python train.py --n_head=4 --rope_base=10000.0 --init_std_down=0.0 --beta1=0.95 --steps=5481
Each number is 200 + 40 x the weight over the matrix's rms, rounded and kept within 0 to 999. Layers, rows and columns count from 0.

# down: layer 5 MLP down (transposed), 320x128, rms 0.197, rows 119-153, columns 0-63
# gate: layer 5 MLP gate, 320x128, rms 0.226, rows 120-154, columns 0-63
# up: layer 5 MLP up, 320x128, rms 0.218, rows 120-154, columns 0-63
down119,157,217,245,172,187,163,196,157,179,181,180,180,207,209,246,203,112,192,159,276,166,205,202,174,220,203,172,194,210,220,220,325,166,192,157,134,183,273,219,197,230,213,170,198,241,125,126,188,144,214,217,230,191,312,178,203,230,193,191,148,209,218,247,192
gate120,257,282,219,168,236,244,229,146,224,209,183,196,149,237,234,165,222,151,246,236,228,240,173,188,237,248,167,196,130,277,215,215,210,151,263,170,235,198,232,166,225,193,251,208,173,163,254,280,221,161,186,212,143,209,274,186,194,257,195,208,216,209,164,199
up120,215,204,201,204,202,175,203,117,178,216,158,166,182,223,157,186,164,206,140,187,234,259,186,150,267,218,243,171,210,164,214,214,231,125,259,122,211,282,253,254,197,232,209,179,201,176,279,200,181,204,221,151,119,198,249,197,205,118,270,253,164,233,240,227
down120,172,115,213,202,108,252,175,209,221,202,169,152,210,132,216,182,213,245,212,182,274,217,268,207,228,234,147,229,277,248,263,183,253,202,120,213,232,257,236,178,250,231,133,149,153,222,183,184,194,201,187,175,312,230,182,204,174,189,228,165,190,178,186,143
gate121,150,190,193,164,223,200,202,167,208,123,226,207,164,115,159,270,170,210,175,232,244,206,122,189,168,172,162,267,202,216,236,157,213,229,232,187,172,236,191,172,182,200,204,198,215,234,206,225,192,232,195,199,210,223,230,159,158,178,186,91,228,227,227,225
up121,156,218,232,243,233,233,190,201,164,144,166,157,170,180,217,216,208,162,226,168,204,212,241,217,229,166,274,175,139,169,219,166,231,208,135,219,140,234,197,196,195,184,156,138,210,161,222,165,205,161,155,167,216,262,227,161,224,116,251,184,168,240,197,224
down121,198,247,186,288,145,212,221,167,141,224,158,177,184,153,235,203,173,249,158,88,190,184,210,190,124,179,182,182,218,238,153,149,208,180,169,253,208,259,179,165,175,150,142,94,182,224,202,155,223,184,229,257,216,192,177,183,211,232,238,178,188,172,256,202
gate122,172,169,191,155,237,199,136,236,177,188,201,178,236,162,191,169,170,246,192,108,250,120,200,172,170,189,178,221,130,239,283,200,133,221,199,247,258,144,211,180,218,218,272,140,266,213,270,200,222,185,221,223,222,220,170,213,131,251,157,207,202,288,166,72
up122,236,166,130,293,180,173,273,107,235,154,161,217,226,182,205,255,231,242,211,232,177,160,223,198,245,154,194,234,171,217,134,168,161,230,232,185,206,263,192,165,230,199,208,272,80,240,214,158,163,239,218,238,219,148,209,219,206,166,199,179,241,163,257,266
down122,183,115,182,271,200,208,266,188,218,186,210,215,209,140,150,238,217,278,200,155,188,117,243,213,229,176,197,213,251,148,138,216,187,251,157,160,191,244,237,214,207,253,231,239,186,177,223,220,201,118,169,269,230,198,213,339,279,178,232,260,257,154,243,225
gate123,203,201,163,199,240,180,177,230,205,254,225,274,214,162,258,243,155,187,173,241,229,204,217,213,195,117,232,217,147,235,286,222,191,154,245,167,263,239,204,247,186,217,186,191,212,239,222,168,206,194,230,309,162,194,283,188,177,181,220,220,231,195,213,211
up123,239,211,171,141,172,183,162,221,121,165,191,271,230,142,196,204,193,172,249,195,233,247,204,183,159,72,252,262,197,233,212,172,194,202,257,200,212,194,236,240,130,187,208,191,121,221,164,206,165,182,215,202,248,176,210,206,184,222,227,227,220,194,192,187
down123,259,178,170,179,217,216,195,178,249,208,212,159,197,206,330,253,211,132,152,190,187,137,216,140,213,165,167,237,230,167,128,136,190,163,204,187,232,116,103,216,184,245,196,201,200,209,178,200,218,184,158,222,186,175,226,146,181,216,202,273,228,232,204,199
gate124,226,124,170,267,224,177,182,219,127,179,218,189,190,261,127,238,152,151,208,222,145,228,154,187,199,254,290,177,206,175,171,213,174,309,199,206,176,218,212,189,129,265,239,260,148,161,200,190,156,149,153,171,224,183,178,216,123,156,190,192,239,162,178,136
up124,286,304,254,200,183,221,144,162,165,200,238,197,187,225,242,252,175,201,251,219,240,166,237,100,211,204,281,288,212,166,146,204,104,168,254,208,220,238,196,271,187,226,207,115,148,282,155,223,209,193,212,204,213,199,234,245,213,186,255,193,223,176,196,215
down124,168,193,223,102,200,168,198,128,113,205,281,174,181,221,196,168,215,252,135,179,290,156,185,189,179,153,187,182,228,115,175,166,155,157,163,163,214,196,148,175,194,174,205,197,174,280,190,209,226,196,197,187,239,170,194,239,155,212,185,170,161,135,208,126
gate125,226,246,187,198,230,111,169,178,231,181,234,183,184,160,205,206,204,251,270,222,201,105,221,218,191,173,193,136,263,187,215,162,173,129,191,196,180,147,197,250,231,250,202,164,210,189,165,91,179,186,193,291,127,156,145,216,196,238,207,182,269,208,246,189
up125,167,228,226,236,199,142,263,197,83,233,219,166,217,144,185,208,205,286,226,246,250,246,224,123,233,133,241,267,235,203,251,163,206,223,218,163,178,278,195,183,156,128,243,231,191,145,202,229,248,131,196,201,205,190,226,153,251,123,168,206,139,151,213,186
down125,182,139,204,219,222,248,123,208,194,164,232,171,203,201,167,149,192,240,172,154,200,268,268,248,221,203,169,217,200,250,266,186,255,269,264,251,185,191,168,157,207,232,175,145,124,200,181,242,274,213,211,139,163,203,266,105,188,199,168,254,277,186,206,199
gate126,198,198,134,234,190,258,153,207,269,233,177,150,243,199,163,165,173,162,287,164,175,146,233,254,150,190,224,192,239,170,185,239,211,168,206,175,211,152,167,243,164,194,177,171,242,279,254,105,252,250,137,238,164,171,169,201,103,174,155,173,191,250,164,139
up126,226,159,182,240,231,228,222,163,166,152,136,173,195,237,210,198,146,123,237,124,164,156,237,264,154,156,197,148,202,182,214,210,198,232,201,124,176,141,156,258,214,143,223,206,168,142,218,177,141,237,196,190,280,245,255,207,213,200,225,173,159,220,164,189
down126,226,231,225,235,231,258,127,169,197,184,180,216,271,223,177,235,226,193,178,271,173,196,156,138,194,203,177,246,125,171,180,182,176,234,192,166,223,226,215,190,190,175,158,277,220,165,191,218,276,187,198,252,123,210,229,154,169,225,254,131,192,184,257,302
gate127,166,179,189,234,170,172,166,238,278,206,219,176,164,163,126,200,166,176,241,212,134,221,217,232,198,178,199,247,196,184,231,189,160,180,237,238,218,137,218,192,189,203,256,292,244,222,226,195,145,271,245,193,139,194,192,227,174,233,189,152,218,256,181,77
up127,137,222,227,223,233,210,205,188,204,151,118,247,98,194,183,168,287,207,237,219,185,179,168,215,129,162,250,228,190,201,174,180,215,197,129,188,207,228,263,210,218,157,260,213,181,180,143,164,197,97,159,225,152,157,216,201,197,117,159,194,234,166,221,199
down127,205,197,265,154,239,239,254,77,181,143,231,176,197,181,214,158,161,241,169,213,203,209,180,156,212,270,222,155,243,191,215,205,173,231,164,227,171,169,198,238,167,219,143,140,144,209,250,214,219,275,197,290,212,205,206,258,166,142,207,237,214,230,196,239
gate128,241,168,110,173,205,200,162,267,152,148,184,167,235,244,248,182,223,270,232,240,236,215,166,253,192,206,246,183,238,211,218,170,246,216,205,243,225,192,199,197,219,218,235,246,200,148,218,188,248,251,174,211,172,157,142,252,240,193,165,226,271,171,265,138
up128,251,183,143,276,152,198,168,137,177,160,174,254,221,194,216,221,246,227,199,215,115,183,125,153,239,180,203,201,147,223,182,174,202,174,231,211,178,201,164,203,142,205,148,167,232,148,193,219,206,217,191,264,219,235,230,92,263,243,174,192,110,205,211,198
down128,237,231,196,242,176,143,190,206,182,228,258,198,219,134,168,236,212,235,248,211,222,203,179,186,216,192,180,198,120,202,282,178,223,212,164,225,221,206,135,287,278,257,194,223,206,235,97,181,210,209,245,201,207,184,223,226,185,221,196,141,173,219,170,255
gate129,181,177,208,229,207,190,204,275,238,213,203,186,148,221,202,199,257,166,161,220,196,206,266,237,127,194,167,197,211,188,199,227,160,247,224,206,220,209,163,237,234,203,274,218,170,184,225,307,218,226,274,200,272,158,87,213,170,260,225,157,99,167,175,196
up129,184,215,231,259,144,125,227,253,156,244,200,161,235,202,185,187,168,171,205,188,220,106,227,211,214,214,197,156,234,265,271,181,181,188,203,238,218,197,227,198,215,185,237,210,199,177,205,232,155,154,224,244,248,146,156,296,149,261,211,220,187,227,221,177
down129,169,176,223,159,138,219,207,229,191,243,140,196,195,152,212,148,195,202,231,159,196,223,212,213,225,256,192,189,210,145,231,161,173,257,216,172,186,237,212,228,165,225,166,219,188,168,213,205,284,153,154,193,140,186,288,126,169,197,163,189,273,190,218,197
gate130,208,212,226,183,269,225,194,217,226,189,227,199,247,162,271,212,169,198,208,179,192,204,183,196,166,240,302,210,170,200,230,187,178,227,215,245,229,214,264,137,199,207,200,287,134,295,233,210,190,277,246,198,261,183,192,217,147,199,203,200,231,284,214,226
up130,102,167,153,191,250,192,183,292,237,221,189,267,192,160,266,175,214,168,206,182,132,242,182,278,192,201,253,198,204,177,203,262,195,216,190,190,181,174,283,184,223,198,203,223,172,191,235,192,176,263,229,188,211,254,237,254,175,186,234,220,171,275,234,198
down130,201,217,152,178,125,150,275,182,186,237,153,254,184,174,187,218,242,197,155,243,190,219,216,214,248,196,139,206,200,194,148,224,228,162,201,164,201,232,262,234,130,185,261,104,200,170,200,109,134,216,212,164,247,246,170,250,255,110,199,187,207,161,262,200
gate131,192,163,168,139,252,151,190,248,145,168,163,89,142,155,138,173,228,235,186,186,193,225,232,225,198,170,171,150,148,202,207,235,188,125,248,215,103,226,205,263,258,196,176,151,236,176,141,234,247,211,207,178,184,266,168,193,235,165,209,135,179,229,177,214
up131,146,188,195,187,231,205,208,299,255,183,236,168,276,188,208,215,203,216,113,178,217,159,247,156,247,299,184,241,313,233,185,191,246,236,164,132,256,145,166,200,163,169,235,150,202,203,249,225,201,243,244,213,269,119,181,183,222,185,130,253,200,185,174,148
down131,223,220,211,227,257,180,184,228,134,197,211,200,204,127,180,202,184,195,166,176,294,157,171,157,226,207,196,141,150,171,122,189,153,218,234,285,156,240,200,210,287,180,237,165,152,226,235,241,138,191,234,219,184,146,233,154,182,231,180,157,130,201,193,211
gate132,238,217,229,160,295,224,211,228,186,148,179,118,272,197,231,210,160,199,197,161,220,166,244,264,170,181,141,185,261,171,199,257,165,223,207,289,168,161,134,248,189,125,194,165,113,209,244,207,252,234,197,241,234,177,84,147,149,231,215,207,250,229,222,216
up132,222,158,132,132,251,292,239,222,222,213,198,240,213,216,189,221,187,176,187,222,254,155,203,231,190,141,206,204,231,244,211,211,219,235,212,245,192,141,135,196,222,195,204,234,159,227,210,242,206,238,176,189,241,238,170,202,155,196,204,151,232,245,221,185
down132,190,171,172,225,183,214,227,128,170,272,170,160,228,123,258,172,214,212,216,224,199,175,185,267,175,220,231,228,314,194,331,242,294,219,204,209,217,152,171,214,207,243,234,274,182,163,203,106,191,247,207,202,196,223,234,176,181,128,275,141,242,228,224,210
gate133,150,192,149,240,188,232,243,190,264,216,229,217,201,186,213,223,171,214,224,209,231,257,184,128,187,244,211,175,150,216,158,244,235,189,211,229,174,217,163,266,190,291,141,159,187,259,253,193,131,201,169,238,232,243,232,116,172,201,164,174,200,216,206,185
up133,187,211,192,151,219,230,211,209,213,208,202,221,198,162,240,218,266,196,133,133,207,162,232,239,188,174,165,145,171,181,123,209,128,240,152,178,215,236,206,115,132,249,292,202,221,210,248,262,227,193,219,205,129,197,120,278,109,150,183,223,179,148,233,228
down133,288,233,209,186,276,254,224,286,287,196,178,271,165,175,244,232,243,235,184,221,216,217,187,246,285,219,197,182,149,240,161,160,168,243,150,194,244,182,194,188,151,252,187,170,206,209,173,174,233,231,272,260,131,132,191,169,216,196,204,132,197,213,168,99
gate134,241,200,195,240,206,187,150,211,225,201,228,191,212,232,167,202,137,161,206,215,148,168,210,165,216,122,104,170,290,202,247,290,158,215,216,213,231,244,210,142,284,133,166,204,131,219,149,286,263,193,188,241,190,215,180,251,203,183,169,210,277,207,186,174
up134,242,213,197,137,167,209,224,157,302,191,238,127,172,221,123,183,210,235,128,214,203,301,266,188,209,190,217,241,173,162,243,237,191,184,227,219,230,239,201,145,128,199,167,180,216,193,156,194,212,165,259,239,203,213,236,266,249,215,229,227,177,185,193,219
down134,228,209,233,173,215,203,266,177,174,176,235,192,224,218,138,189,128,198,152,211,180,234,158,183,215,209,228,220,167,212,202,192,148,249,224,132,160,219,167,137,148,141,173,244,189,236,231,159,269,160,256,197,250,175,216,278,148,174,201,240,282,227,191,204
gate135,235,163,207,200,203,217,228,207,179,192,191,209,213,249,210,238,186,202,101,241,203,188,245,93,208,147,168,198,130,226,215,192,190,176,206,219,172,209,157,235,173,183,147,221,127,169,168,159,205,155,193,205,190,211,238,150,185,237,206,222,225,208,219,214
up135,140,256,203,260,134,215,234,287,176,212,279,201,226,170,173,250,173,242,192,203,207,237,225,166,222,173,177,214,122,188,160,160,169,222,184,209,141,233,203,209,208,221,234,232,144,182,220,211,248,173,189,208,110,196,176,129,302,216,195,199,183,194,179,162
down135,278,208,202,205,239,182,224,132,231,261,146,196,193,208,148,152,178,218,198,166,206,243,202,178,252,228,230,151,198,261,260,240,228,139,224,241,258,255,156,228,242,185,220,109,252,229,137,156,214,143,231,189,166,214,208,198,226,162,208,212,216,190,157,209
gate136,200,238,150,196,224,191,272,186,204,258,213,183,275,256,190,173,151,265,206,226,205,176,229,212,233,173,216,188,241,195,184,184,229,133,182,219,175,261,189,189,148,212,134,238,107,247,175,182,210,228,182,194,119,217,158,222,216,115,241,216,197,105,179,177
up136,188,244,193,220,196,285,177,265,157,270,125,178,243,288,255,147,136,266,156,240,179,267,271,190,179,215,182,172,248,204,257,227,194,216,179,221,248,243,243,196,173,197,186,169,220,198,238,216,304,164,237,239,174,168,213,169,190,166,142,192,227,159,246,188
down136,135,239,232,184,194,249,176,206,248,191,241,172,209,181,177,181,231,224,168,171,219,307,191,231,209,233,178,192,239,192,167,133,216,172,138,183,190,178,288,135,249,167,196,149,186,210,211,188,251,228,211,234,187,203,210,280,243,206,212,222,249,187,275,154
gate137,264,215,249,294,211,190,168,172,223,238,228,174,289,152,136,243,180,227,279,199,217,224,185,250,130,231,204,212,166,270,227,239,157,254,233,165,251,166,277,230,196,208,165,223,151,275,260,168,196,171,270,174,209,199,162,255,212,233,201,177,215,258,149,151
up137,201,234,296,209,227,273,221,264,199,242,217,226,157,128,173,194,184,205,160,220,257,167,191,239,188,210,186,259,179,210,181,221,171,128,220,234,178,203,235,243,200,202,202,211,227,171,230,206,186,160,217,138,224,219,97,200,224,265,251,193,166,226,172,231
down137,217,220,230,271,180,154,249,216,224,188,206,131,225,208,244,202,216,214,183,196,250,267,192,289,202,124,209,201,177,217,230,221,125,183,209,211,270,264,206,152,229,247,145,147,216,233,195,196,218,176,277,189,248,163,191,247,167,198,219,145,280,272,125,171
gate138,204,163,253,202,194,184,159,197,178,273,290,204,218,214,198,244,170,220,178,178,250,183,131,174,204,217,168,153,222,296,202,190,211,193,173,285,213,172,257,249,185,190,132,146,219,206,174,161,162,185,181,200,236,177,181,269,129,217,167,173,148,269,185,218
up138,194,164,216,239,209,221,152,193,116,219,250,186,213,216,168,242,203,181,136,224,219,203,116,190,158,190,171,133,205,239,205,211,188,207,156,245,194,149,219,235,230,213,119,173,168,143,169,129,168,170,218,213,222,187,148,258,243,210,254,151,175,194,240,180
down138,163,232,234,205,182,207,202,119,203,246,134,254,230,207,182,230,199,159,222,181,237,273,116,147,181,244,235,175,164,209,142,216,133,226,250,185,148,188,125,199,112,203,301,135,239,203,183,247,201,160,213,243,170,257,185,210,240,191,236,208,215,185,242,263
gate139,289,251,129,229,197,269,172,232,243,240,131,225,222,211,187,173,179,159,171,242,252,196,172,241,146,237,258,215,128,215,179,246,194,181,137,231,193,162,224,218,216,202,217,255,217,209,198,167,185,187,221,214,223,138,203,253,243,176,209,158,248,204,134,149
up139,161,187,201,218,203,194,275,232,147,196,220,192,233,213,222,142,218,187,122,191,148,183,127,263,189,166,240,201,186,190,223,175,262,218,184,157,218,220,246,150,163,181,189,231,250,276,212,230,193,189,232,129,186,203,192,239,155,190,239,256,225,247,194,204
down139,197,212,209,219,248,217,177,155,253,187,247,198,196,219,171,171,172,177,190,193,222,182,212,235,188,201,252,222,253,208,275,277,234,219,182,236,217,211,108,248,220,217,135,212,168,142,150,213,259,212,268,242,137,140,222,228,241,178,195,227,122,209,243,187
gate140,231,215,235,153,226,230,176,173,194,175,193,196,218,156,264,229,161,193,296,232,197,201,261,227,161,206,191,215,133,129,203,213,242,178,113,182,191,197,198,177,127,259,161,180,177,234,291,169,199,210,224,222,148,175,187,158,236,268,143,229,112,176,252,123
up140,237,226,192,256,246,208,90,260,183,191,209,137,208,209,158,296,169,217,248,163,210,161,236,143,213,247,189,153,150,214,232,217,287,166,210,181,240,207,179,143,234,161,181,107,169,217,214,223,235,190,196,236,251,176,199,182,207,166,212,171,200,180,242,164
down140,239,218,146,227,154,237,202,223,203,177,153,194,228,248,194,220,166,187,170,268,216,204,172,203,234,173,177,226,227,288,186,175,193,160,160,87,179,193,253,177,170,161,153,162,144,169,217,290,174,197,209,193,177,197,186,216,253,176,277,77,222,255,180,220
gate141,210,220,142,216,192,213,226,213,208,229,149,241,185,135,158,205,263,248,184,231,207,198,136,180,202,258,193,143,179,194,238,191,126,190,190,250,208,198,157,145,173,266,162,224,212,238,144,201,228,271,183,233,177,231,148,184,264,203,197,208,165,227,166,211
up141,211,292,192,245,204,197,249,269,239,296,220,207,148,211,169,134,204,234,231,230,226,199,136,142,198,211,177,207,213,200,254,224,209,185,121,171,179,150,228,154,199,213,179,241,178,182,209,225,204,261,202,202,163,210,174,246,225,205,225,187,204,154,246,186
down141,211,235,158,193,230,219,201,210,220,258,138,207,197,173,221,217,191,263,190,229,163,217,188,227,211,239,111,126,160,261,267,227,179,180,226,153,210,230,224,190,205,210,226,211,142,136,202,196,224,191,218,260,210,215,130,264,143,229,180,231,213,176,197,229
gate142,229,189,245,169,142,243,156,217,202,182,202,219,197,150,149,194,173,189,195,190,162,171,200,203,233,181,271,140,183,187,171,191,203,214,208,238,159,165,185,165,177,162,164,125,216,237,222,206,240,206,232,195,204,223,241,162,189,77,198,169,161,208,186,170
up142,198,226,242,229,101,139,247,118,146,169,192,221,229,233,198,204,266,250,109,222,195,164,228,195,156,219,246,216,155,213,200,219,196,235,155,200,248,207,197,146,131,158,124,207,247,124,293,201,133,197,193,162,244,233,248,243,184,145,211,164,187,180,204,277
down142,149,182,248,217,247,114,207,169,203,216,217,229,189,231,182,212,145,183,192,139,183,182,133,140,158,218,208,148,206,172,236,163,203,112,270,189,215,189,200,182,242,309,189,197,194,192,168,124,188,190,206,236,274,184,221,237,137,198,185,175,314,268,254,230
gate143,194,178,261,236,214,183,176,235,154,203,176,176,248,187,225,150,191,179,199,227,203,209,196,154,263,193,200,225,218,201,160,251,206,228,151,211,176,184,244,198,210,228,175,166,172,182,235,234,140,262,238,228,223,256,153,194,219,164,156,208,220,195,270,247
up143,218,276,211,252,236,152,174,169,175,254,214,229,228,152,242,226,216,287,239,175,206,170,216,160,237,174,158,232,211,173,206,171,222,241,242,263,223,203,190,245,188,122,125,255,189,180,278,268,212,221,160,137,157,190,211,226,201,205,136,268,235,249,222,208
down143,204,174,223,170,177,247,167,180,216,234,101,207,170,197,237,159,146,200,242,227,160,234,202,236,190,195,173,208,235,151,228,203,199,149,178,198,174,217,177,180,303,209,120,169,190,192,142,292,197,197,180,209,261,209,236,172,264,177,250,158,163,239,184,212
gate144,217,208,191,200,206,174,168,221,195,189,180,189,258,184,197,177,189,326,256,275,139,151,181,222,223,269,212,159,133,152,194,158,156,265,179,228,181,184,254,100,162,212,215,226,154,202,238,192,209,258,284,273,140,90,188,184,173,193,119,218,179,114,298,211
up144,176,321,283,214,195,250,243,203,231,248,163,275,143,139,134,151,230,233,140,109,150,211,157,115,80,180,183,163,272,285,188,172,253,283,214,149,196,188,222,311,195,175,180,170,148,249,261,247,210,254,207,224,178,216,209,234,293,207,185,179,221,212,157,205
down144,217,105,253,131,236,202,249,227,289,169,192,216,261,222,214,110,153,274,180,245,131,224,211,247,198,184,185,192,234,123,141,201,253,156,198,202,202,213,129,146,140,181,244,240,202,276,264,136,173,176,180,184,275,263,207,200,282,219,285,187,266,193,216,246
gate145,249,214,188,170,243,189,202,265,160,138,196,190,211,169,196,198,196,177,106,171,183,207,253,143,182,208,161,134,230,207,259,282,289,227,223,187,137,208,295,206,219,142,191,243,199,152,191,168,161,246,210,204,146,178,215,177,211,227,247,245,199,258,266,265
up145,231,190,146,181,184,204,288,208,183,236,260,207,173,272,211,243,235,166,138,175,243,211,180,189,170,229,259,162,220,166,174,193,189,150,217,98,169,249,254,148,184,199,211,231,165,213,230,122,153,171,184,193,240,209,264,233,176,195,200,246,218,127,161,217
down145,202,292,176,161,260,201,222,205,175,219,170,135,225,166,202,223,184,158,172,185,201,204,224,240,158,214,207,204,214,167,238,263,152,199,204,182,187,118,222,154,167,138,156,213,203,203,209,167,223,252,207,155,203,141,227,165,229,175,249,217,162,231,221,263
gate146,160,183,149,202,262,236,218,204,248,152,235,205,242,225,188,222,210,188,270,115,211,199,239,194,179,222,151,111,171,218,151,164,227,265,207,181,170,215,194,163,140,140,215,195,124,314,196,152,219,206,164,213,185,182,145,160,183,171,164,301,171,203,122,216
up146,234,237,171,163,161,201,252,244,231,182,240,157,142,179,141,147,159,209,185,203,186,173,220,181,194,199,190,239,179,266,250,290,203,245,232,217,228,250,94,157,157,200,199,259,230,198,206,227,270,239,211,200,242,207,193,83,152,184,165,129,190,166,138,196
down146,172,177,231,294,251,156,271,253,259,189,197,227,217,208,213,207,248,226,238,195,133,241,242,143,243,215,117,279,208,212,164,206,151,254,241,150,181,138,220,145,217,185,227,280,187,198,191,230,241,287,193,226,271,262,183,198,275,192,174,244,233,203,185,142
gate147,221,209,269,160,200,239,142,252,200,155,208,133,219,206,271,199,267,240,141,214,223,222,241,198,268,171,269,195,193,155,179,209,213,228,187,214,222,186,233,203,253,195,246,245,231,159,229,226,217,230,229,106,262,175,195,103,97,127,214,245,183,201,195,139
up147,220,259,141,140,211,283,215,264,136,233,183,182,181,197,207,172,153,159,142,222,161,151,102,254,256,165,192,256,173,230,192,217,216,172,128,183,189,297,217,236,260,188,281,291,259,183,228,214,164,191,127,127,205,130,238,200,219,189,255,229,176,234,153,134
down147,140,164,168,217,191,241,155,165,121,217,176,163,192,192,245,181,132,169,212,90,171,235,233,129,160,193,202,187,121,166,150,239,183,241,229,235,167,253,182,139,177,214,187,181,161,228,184,192,221,134,193,157,218,214,196,205,250,222,247,222,143,222,158,159
gate148,196,216,237,157,240,165,230,186,222,135,222,191,243,251,255,181,220,237,256,218,175,142,134,211,195,234,200,159,219,198,233,197,150,262,143,263,146,156,182,253,221,203,239,181,211,236,206,169,232,130,259,306,205,198,236,154,148,209,206,258,41,159,204,267
up148,152,188,203,229,201,166,175,150,154,253,220,231,88,145,62,192,261,221,236,149,228,199,267,256,193,179,223,163,247,216,199,319,237,148,189,190,230,236,174,186,219,140,148,230,283,175,241,191,249,245,227,196,197,212,214,179,230,224,198,198,221,186,223,186
down148,180,168,189,192,124,133,267,226,181,170,176,189,236,208,230,155,205,204,133,184,219,156,196,220,212,162,269,134,205,158,233,177,204,240,187,195,184,177,190,217,175,246,187,99,259,208,118,218,284,268,263,247,176,232,255,249,253,186,144,189,190,192,233,210
gate149,207,230,227,228,228,234,136,158,177,160,160,203,216,177,204,167,202,200,162,164,231,148,143,174,154,214,218,242,241,314,217,244,254,257,241,219,170,205,189,150,131,215,163,283,135,227,182,150,261,193,193,150,270,217,249,230,214,185,184,228,123,181,249,255
up149,199,194,174,198,172,131,164,183,210,176,147,208,234,165,203,181,172,311,246,258,243,187,207,218,202,162,240,208,184,101,217,176,239,230,269,219,170,198,209,193,181,187,230,256,219,200,183,246,196,209,234,299,170,146,219,165,268,239,140,161,287,189,126,234
down149,273,187,168,214,260,255,202,184,200,230,200,167,129,248,160,147,181,230,188,205,202,189,212,197,179,136,207,265,161,211,212,277,144,200,175,225,118,208,229,183,254,176,223,159,161,235,224,228,190,223,230,217,202,218,243,215,211,243,211,241,87,281,170,219
gate150,249,222,141,173,209,210,214,255,197,217,171,258,151,133,185,170,243,284,142,188,269,142,227,169,95,196,153,140,182,263,182,170,178,115,200,252,170,124,267,292,187,141,187,273,182,259,192,169,162,182,192,211,222,187,179,194,171,172,235,163,205,195,174,117
up150,191,130,245,186,259,244,257,209,178,218,201,215,184,214,211,170,244,237,262,192,225,233,146,264,191,135,136,188,222,200,155,227,159,154,201,179,173,213,229,238,271,161,185,191,167,184,242,192,197,217,158,232,129,182,220,179,176,228,172,273,124,262,188,208
down150,227,168,134,197,114,228,230,264,194,187,175,254,251,252,157,126,228,231,156,258,220,234,250,253,152,149,176,227,124,309,140,213,257,192,203,231,109,228,273,201,167,155,270,287,240,196,303,187,151,209,211,198,178,174,180,115,213,264,204,236,119,209,183,223
gate151,216,160,134,121,155,238,306,203,182,196,166,159,156,279,291,229,136,194,281,216,160,268,212,249,206,163,157,251,247,187,230,288,277,231,186,187,160,170,164,160,115,188,162,221,210,222,140,131,170,236,200,167,111,248,253,160,195,218,192,191,139,198,219,213
up151,257,235,220,171,185,171,209,234,196,218,152,254,307,180,185,105,283,252,227,148,227,149,170,199,174,201,238,210,241,162,179,144,196,190,237,258,198,191,194,294,254,220,190,227,169,210,195,200,255,200,230,231,137,152,158,212,254,216,190,223,202,205,222,183
down151,159,184,257,187,235,123,168,135,204,218,185,229,219,118,214,206,189,186,160,176,239,251,161,182,169,177,251,246,210,294,164,104,152,162,226,158,142,221,251,283,228,170,239,221,195,130,176,230,196,200,197,199,162,225,176,90,204,224,208,200,179,229,239,206
gate152,219,168,242,185,213,235,211,272,243,148,247,221,154,185,97,191,203,223,199,171,182,196,204,220,94,202,147,204,249,231,162,208,193,233,209,219,179,111,193,148,210,145,192,156,238,190,229,130,182,253,208,172,194,147,235,246,179,189,167,265,185,187,187,181
up152,137,140,213,233,241,154,228,194,188,211,206,215,188,189,197,198,210,178,217,230,223,172,157,195,260,221,161,225,201,171,147,214,188,188,201,270,172,147,140,168,213,315,205,213,224,193,132,236,241,151,272,172,286,248,188,243,205,244,180,196,192,196,233,249
down152,206,217,151,127,212,183,202,234,148,162,231,203,189,159,248,183,137,248,188,116,181,174,165,189,207,161,185,183,127,197,200,137,172,211,244,205,181,221,233,189,186,180,265,201,234,181,201,178,201,154,188,170,151,203,291,236,200,226,239,178,151,219,182,209
gate153,271,212,246,159,223,279,199,179,223,227,199,175,284,260,179,173,187,176,166,289,73,217,215,242,236,260,242,219,191,178,200,198,217,201,211,158,218,240,86,163,251,257,180,206,247,147,179,235,248,216,217,224,213,157,141,145,232,152,169,210,66,180,131,205
up153,227,201,171,190,151,251,229,165,200,212,240,182,129,236,164,212,233,256,232,175,297,128,210,175,240,199,139,222,234,179,228,305,181,191,168,203,150,185,194,179,210,280,207,196,187,164,247,130,188,247,148,177,160,190,260,189,207,128,201,229,266,266,232,184
down153,153,346,200,205,214,191,180,171,254,117,247,214,177,256,206,239,245,209,270,193,126,199,124,148,169,159,146,197,229,253,231,200,156,238,205,210,158,249,253,287,241,158,266,236,192,244,143,131,137,194,243,224,138,163,277,164,171,182,225,171,304,206,226,237
gate154,178,200,228,197,223,225,183,199,146,208,272,151,160,146,224,181,243,178,205,146,243,228,139,173,203,201,172,216,277,163,212,243,252,266,205,202,200,224,181,174,202,234,233,222,168,227,211,257,190,172,253,211,94,226,217,205,203,210,126,91,181,196,106,234
up154,224,146,201,226,271,191,197,159,270,156,207,232,166,185,233,184,165,233,225,174,191,256,161,209,151,167,244,218,213,219,214,171,231,155,203,196,144,279,202,166,184,167,184,212,193,157,141,106,242,202,177,208,166,188,207,135,248,271,230,177,161,249,263,215